config.yaml
d_mlp: 2816
norm: "rmsnorm"
positions: "rope"
attn_scale: 0.125
tie_embeddings: true
init: "uniform"
init_std_down: 0.00468
optimizer: "muon_variant"
lr: 0.012
lr_mult_down: 3.0
lr_head: 0.00559
schedule: "cos"
dataset: "wikipedia_en"
Each number is 128 + 24 x the weight over the matrix's rms, rounded and kept within 0 to 255. Layers, rows and columns count from 0.

# layer 4 MLP up, 2816x704, rms 0.0555, rows 242-258, columns 384-447
[[146 133 116 106 138 138 121 153 107 151 133 138 150 127 135 145 153 128  67  94 111 126 131 130 111 162 145 122 139  83 141 129 140 177 107 148 174 103  90 107  91 146 155 100 119 153 111 133 120 153 108 115 108 112 142 141 120 107 140 134  86 144 120 161]
 [133 126 167 166 188 148  87 148 134  79 110 146 158 139 122 175 124 111 130 141 131 120 119 132 130 171 128 140 155  96 107 152 105 138 122 117 147 168 160 134  97 127 136  85 148 145 132  99 148 104 135 125 117 130 129 122 152 152 133 135  69 115 117 195]
 [140 151 108 136 124 113 115 155 137  71  88  81 133 125 147 121 127 147 107  79 141 120 160  96 123 105 147 127 169 122 102 147 140 133 116 149 114 111 102 105 133  87 117 158 146 119 131 136 160 113 125 128  82 176 163 132 148 121 119 162 142 114 154 118]
 [139  99 128 161 126 189 114 165 133 118  84 148 125 113 111 161 128 129  94 121 133 166 109 117 135 165 118 163  76  83 133 121 106  93 108 130  88 134 149 167 100 148 177  88  89 108 115 146 150 142 147 142 142 123 127 134 130 101 132 109 160 125  99  92]
 [145 139 112  99 154 134 118  75 157 150 121  98  79 143 123 125 109  93 110 129 163 131 119 140 133  96 131 127 140  76 112 117 114  98 158 156 117 134 141 147 140  98 129 117 119 167 137 131 161 159 163 136 165 139 109 138  90 109 114 113 105 109  99 134]
 [ 98 123 181 117  96 129 128 131  91 143 131 150 134 107 103 158 159 103 139 160 145  98 102 123 132 136 137 184 143 158 116 123 106  83 100 157  93 135 124 123 153 138 137 130 142 144 130 158 164 161 141 108 180 147 112 109 122 118 130 149 105 160 122 134]
 [ 90 123 118 110 113 138 125 123 123 120  94 183  87 142 101 117 132 187 107 116 118 115 135 138 104 112 150 115 108  98  77 100 141 109 116 114 126 133 116  84 134 132 128 141 137 107  76 119 122 117  95 155 142 116 144 126 129 112  95 121 170 168 143  95]
 [127 117 123 129 148 140  90 192 101 138 148 127 143 136 193 147 141 182 105 130  90 109 121 133 154 167  93 148 119 112 111 154  72 113 103 132  68 103 135 138 134 147 101 133 115 137 147  75  54 139 128 131 151 140 132 111 151 128 133 171 146 107 130 140]
 [ 96 194 115  96 124 163 121 127 124 104 151 162 105 151 170  95 138 119 128 129 119 124  71 149 149 113 139 117 113 125 116 119 112 145 145 162 140 123 123 106 110 112  85 109 128 100  73 122 143 140 143 111 101 156 198 134 108 111 117 113  99 128 151 114]
 [146 155 104 150 131 130 117  76  73 120 158 115 135 128 137  87 150 107  96 140 154  83 169 163 120 107 102  77 170 143  98  94 154 110 160 107 152 126 132  93 182 124 133 141  99 131 176 150 158 114 141 123 116 140 136 109 159 135 135 158 158 166 145 138]
 [145 118 150 161 144 152 103 124 142 129 127 151 124  89 103 127 112  98 138 140 102 115 125 163 108 165 105 127 143 152 167 139 126 153 115 160 147 159  98  99 143 116  96 127 138 135 134 135 108 150  97 154 115 128 170 105 119 143 155  73 180 103 125 111]
 [125 150  83 106 122 152 163 144 204 132 113 150 125 116 170 137  83 115 120 134 119 164 126 106  88 166 155 108 140 100 136 155  92 128 106 115 114  95 149 154  70 114 159 127 137 104 152  80 133 166 132 134 120 124 121 163 132 132 116 116 129 154 195 168]
 [128 170 102 173 182 129 171 129  74 120 142 128 113 155 110  79 104 151 164 174  98 125 147 101  93  98 132 107 113 124 143 128  79  76 142 166 101 135 146 129 120  91 136 131 114 129 146 107  94 105 164 114 101 154 148 146 134 104  88 151 164 105 104 113]
 [165 118 168 121 121 151  96  90 118 105  98 121 147 129  93 154 131 142 142 112 137 114 150 103 139 129 139 143 165 104 110 112 145 113 161 106 168 138 113 108 147 104 142  80 116 134 145 116 104 103 122 129  94 103 159 113 125 130 128 134 108 128 108 114]
 [129 121 132 120  93 142 129 174 174 121 154 136 137 170 129 125 136 115 112  99 148 156  98 150 150 109 120 123  98 160 177 104  92 116 129 137 124 139 133 100  83 126 135 151 113 150 142 182  72 109 121 120 139  80 160 124 123 128 129 106 120 165 118 148]
 [125 122  85 137 169 135 148 158 152 101 148 104  97 171 114 139 136 146 136 163 145 132 121 146 163  98 140 132 138 124 173 126 104 142 120 145 137 144 103 100  94 108 110 120 104 153 132 184 163 176 111 125 150 116 149 149 101 142 176 113  88 122 155 126]
 [118 104 137 173 100 137 113 131  97 126  95 105 188 137  96  90 118 131 107 175 105 151 136 162 176  95 124 153 118 107 122 143 129 149 122 184  79 105 124 121 152 156 103 143 154 123 122 112 131 141 104 143 155 120 121  76 115 142 115 130 142  90  92 130]]
# layer 4 MLP down (transposed), 2816x704, rms 0.0787, rows 242-257, columns 384-447
[[ 87 117 138 122 137 158 103 119 103 152 178 144  99 119 126 150 134 127 127 154 112 172 145 131  93 108 115 115 139 115 128 165 134 161 114 131 100  94 106 144 173 132 122 103 111 119  96 144 149  87 109 132 135 159 126 119 122 112 127 117 117 139 139 147]
 [142 139 165 151 124  98 148 121 129 119 150 121 192 179  97 132 152 102 118  98  62 160  98 122 133 108 142  77 143 135  94 140 118 133 107 155 112 153 132 154 144 143 125 156 141 141 104 176 142 101 134 107  92 140 150 118 140 126 169 110 119 146 130 129]
 [144 106  89 113  92 132 135 116  92 131 124  81 140 127  98  97 165 108 101 122  79 145 148 131 115 124 140 154 147 118 142 103 141 128 146 126  94 136 162 142 121  78 100  87 147 145 119 120 158 121 176 117  98  68 156 100  94 147 144 132 118 139 155 130]
 [ 98 132 131 157  92 155 105 122 135 123 140 164 108 145 108  96 100 113  70 124 169 138  76  68 132 127 133 130 114 117  77  97  93 128 133 118  87 142 153 106  97 170  92 172 149 124 106 148 118  84 146 123 143 134 109  98 128 129 107 131 147 130 138 159]
 [127 178 148 121 139 135 149 136 180 175 151 113 128 155 151 181 146 144 137 122  84  68 109 115  87 150 156 134 119  86 131 161 127  88 158  99 107 147 137  87 126 155 137 159 181 144 119 127 107 111  88 139 149  81  96 136 132  89 118 112 154 117 150 151]
 [ 98  82 133 124 102 148 131 164 170 115 113 118 131 111 114  97 112  88  90  93  85 122 106 156 148 140 151 130  99 116 109 133  91 125  81  96 116 129 124 127 127 108 164 151 169 103 130  85 156 135 154 121 167 116 116 109 117 130 114 106 104 148 144 108]
 [160 106 119 136 135 128 118 128  84  80  95 152 119 161 159 138  74 129 155 111 117 118 150 128 144 158 105 104 191 142 123 110 157 155 163 117  84 142 158 107 142 146 121 157 167 151 106 144 123 151 160 150  97 126 129 165 169 135 117 125 148 110 108 101]
 [121 112 148 105 146 159 129 114 103 163 142 124 140 126 111 104  93 174 117 108 118 128 135 104 105 144 108 159 131 123 155 133 132  86 112 141 130 131 145  99  84 148 157 158 157 115 116 164 121 132 114 117 159 135 131 148 109 184 150 124 168 128  67 128]
 [129 112 106 137 108 139 124 138 131 117 110 142 130 141 132 138 133 102 133 157 107 132 109 131 114 126 105 159 147 175 144  92 111 178 129 164 128 100 127 142 116 123 131  91 129 145 147 114 158  86 145 161 106 169 140 164 133  95  89 138 132  93 152 163]
 [131 131 117 130 138  91 116 136 124 116 175 143 129 105 132 133 120 119 160 163 132 173 148 113 171 155 125 150 117 132 117 109 113 127 108 111 126 115 152 109  97 161 127 126 141 149 181 130 122 140  80 100 179 112 156 108 166 110 101 115 111 144  82 144]
 [162 155 149 122 167 130 141 116 143 134 143 120 135 124 134  96 118 108 134 131 117 132 124 128 118 150 114  89 120 128 125 131 117  69 120 154 157 151 124 133 129 130 153 112 112  75 135  85 144 113 147 159 144 133  90 105 142 143  71 115 157 151 127 145]
 [122 175 105 118  82 127 119 132 101 168 111  86 122  87 133 138 173 152 165 137 158 125 124 140  95 171 133 131 131 176 112 124 148 125 151 108 139 135 126 132  94 102 136 145 148 128 161 151 153 121 152 149 101 105 152 167 143 131 103 133 100  78 154 119]
 [148 123 133 122 140  89 162 137 112 157 127  86 152  65 119 153 131 137 124 159 122  89 111 126 149  85 144 139 128 100 114 105 103 124 133 187 125  66 170 162 131 123 122 170 149 135 143  98 175 141 121  83 142 107 161  90 114 152 101 127 129 135 164 120]
 [154 189 119 112 142 155 161 119 157 156 143 121  90 164 116 126  95 103 121 124 143 135 107 113 113 150 157 144 122 124 133 151 145 148 168 130 129 153 194 133 150 123 108  92 114 110 159 126 134 159 132 122 187 109 128 109 138 136 115  95  68 137 138 141]
 [141 149 129 110 101 173  98 140 114 142  87 156 133 108 104 172 102 127 179 101 144 113  98 107 123 110 156 130 121 163 148 136 155 131  95 155 158  72 102 148 143 144  84 139 135  99 188  90 127 162 178 111 133 134 104  89 130 124 103 123 115 155 105 127]
 [118 122 123 147 104 155 142 118  73 109 119  97  99 114 118 122 123 115 163 158  96 167  81 176 119 103  94 182 140 155 122 115 135 146 137 127 115  92 141 119 140 113 159 128 156 138 101 117 142  87 102 106 150 109 146  81 118 108 121 128 128 162 149 146]]
# layer 4 MLP gate, 2816x704, rms 0.0553, rows 243-258, columns 384-447
[[117 143 120 188 142  92 111 135 139 108 126 166 167 153 125 179 148 147 115 129 161 119 169 126 145 123  74  92 149 153 132 149  97 104 152 137 134 144 113 126 128 112  95 163  97 174 126 137 130 136  82 130 117 177 146 142 142 124 138 169 103 130 139 116]
 [111 126 107 128 115  88 155 124 166 127 133 109 131 114 130 133 118 102 151 125 149 126 106 114  76 145 100 132 142 108 108 118 138 131 116 114 120 131 145 132 106 119 124  96 120 127 121 152  79 106 152 135 157  96 162 134 101 102 126 126 132 123 152 117]
 [147 136 147 148 113  73 130  95 136 123 140 134 100 103 128 108 121  95 102  91 130 118 108 122 149 102 107 105 139 115 147 137 111 109 124 147 151 135 145 127 157 119 119 134  79 159 150 152 162 128  98 185  76 148 125 176 117 155 140 119 134 119 106 121]
 [ 98 104 141 152 104 155 100 127  92 127 121 165 112  95 159 131 100 162 127 134 137 151 155  84 140 107 121 116 149 137 134 113 137 105  98 107 160 110 142 138 167 103 128  81 133 116 142 148 142 143 137 170 101 172  89 134  71 130 128 119 107 176 137 134]
 [140 122 120 135 135 121 120 130 110 170 121 121 117  95 159  70  72 120 133 135 104 137 139 179  81 120 136 112 131 130 104 111 152 130 144 123 115 174 140 134 121 140 124 109  90 149 178 115 127 128 119 139 126 158 137 128 145 145 129 124 130 131 164 104]
 [131 129  88 160 139  92 118 155 111 132 127 159 131 118 115  70  94 131  79 110  59 158 150  96 165 162 114 150  87 129 118 129 105  80 155 151 147 138 132 100 147 126 120 137 119 121 106 151 114 169 107 149 127 126 104 139 147 105 128 119  94 120 104  73]
 [150 150  96 160 185  98 134 179 139 135 134  99 134 138 116 153 170 114 120 115  98  70 116 126 104  94 109 151 140 130 132 140 103 109 123 149 104 101 121  85  96 139  68 159 119 118 156 117  82 163 162  74 160 108 106 137 188  95 123 130 117 125 126 114]
 [132 174 114 115 122 151 114 145 107 108 133 160 123 150 173  86  86  92 103 122 138 138 112 177  79 131 105 138 125 106  95 143  91 178 128 142 136 113 118 130 130 100 107 140 173  84 126 121 127 134 153 107 144 127 124 141 144 102 163 132 132 105 133 120]
 [ 94 150 131 106  70 172 166 132 148 144 104 143 106 124 104 131  90 118 137 139 119 148  99 130 136 154 172 139 113  98 129 112 123 154 106 100 110  90 141 115 113 161 154 132 144 130 189 109 128 109 143 122 101 165 102 112 158  86 131 125  83 100 100 154]
 [119 163 134 145 142  93 128 154 121  99 127 132 128  91 107 108 140 132 118 120 146 146  80 142  85 125 102 151 160 125 142 169 145 151 106 131  98 115 129 109 120 122 144 149 140 126 112 161 142 138 163 143  80 150 150 104 110 117  67 167  87 130 134 112]
 [119  96 162 135 117 125 113 103 133 107 122  89 125 151 112  88 140 168 158 108  88 144  91 174 117 125 148 115 145 129 110 149 138 163 145 140  98 122 159 115 135 158 127 140 105 138 139 151 112 142 149 138  85 100 152 164 146 141  97 148 174  85 125 123]
 [160 129 115 136 146 146 129 131  72 113 117 130 138 144 108 112 149 163 120 140 159 146 114  98 179 126 162 128 123 118 108  91 126 118 110 132 138 145 100 161 124 117 134 132 148 136 163 120  99 113 123 186 128  83 101 146 161 127 151 134 165 141 120 122]
 [138 120 120 136 153 112  76 122  94 149 111 134  97 171 140 104 122 167 110 139 109 174 120 114 137 105 156 118 123 131 143  92 115 115 138 120 126 112 153 109 138 130  75 120 146 109  87 122 137 119 158 133 126 145 157 145 117 112 142  96 122 151 135 111]
 [123 164 121 121 148 135 120 112 164 161 155 155 109 138 130 136 128 152 160  98 155 152 132 103 135 108 116 146 129 171 114 125 115 136 123 132 126 127 139 122 133 144 129 173 136 173 145 103 127 152 126  97 149 128 131 158 127 143 123 144 136  79 135 146]
 [136 143 158 125 155 117 133 176 104 125 183 120 133 170 160 103 140 100 126  88 109  93 155  95 123 147  96 137 140 153 128 105 149 115 135 125 151 106 131 133 117 105 138 162 123 154 119 103 129 144 130 121 156  90 124 153 189 154 124 137 126 130 104  96]
 [137 145 148  70 155 161 160  67 143 119 167 178 131 159  94 189 140 138 117 148 121 128 166 147  99  84 149 146 129 127 154 169 102 145  77 115 135 116 103  92 162 119 126 107 101 160 121 151 146  99  77 130 128 164 175 134  79 129 132 151  95 144 159 117]]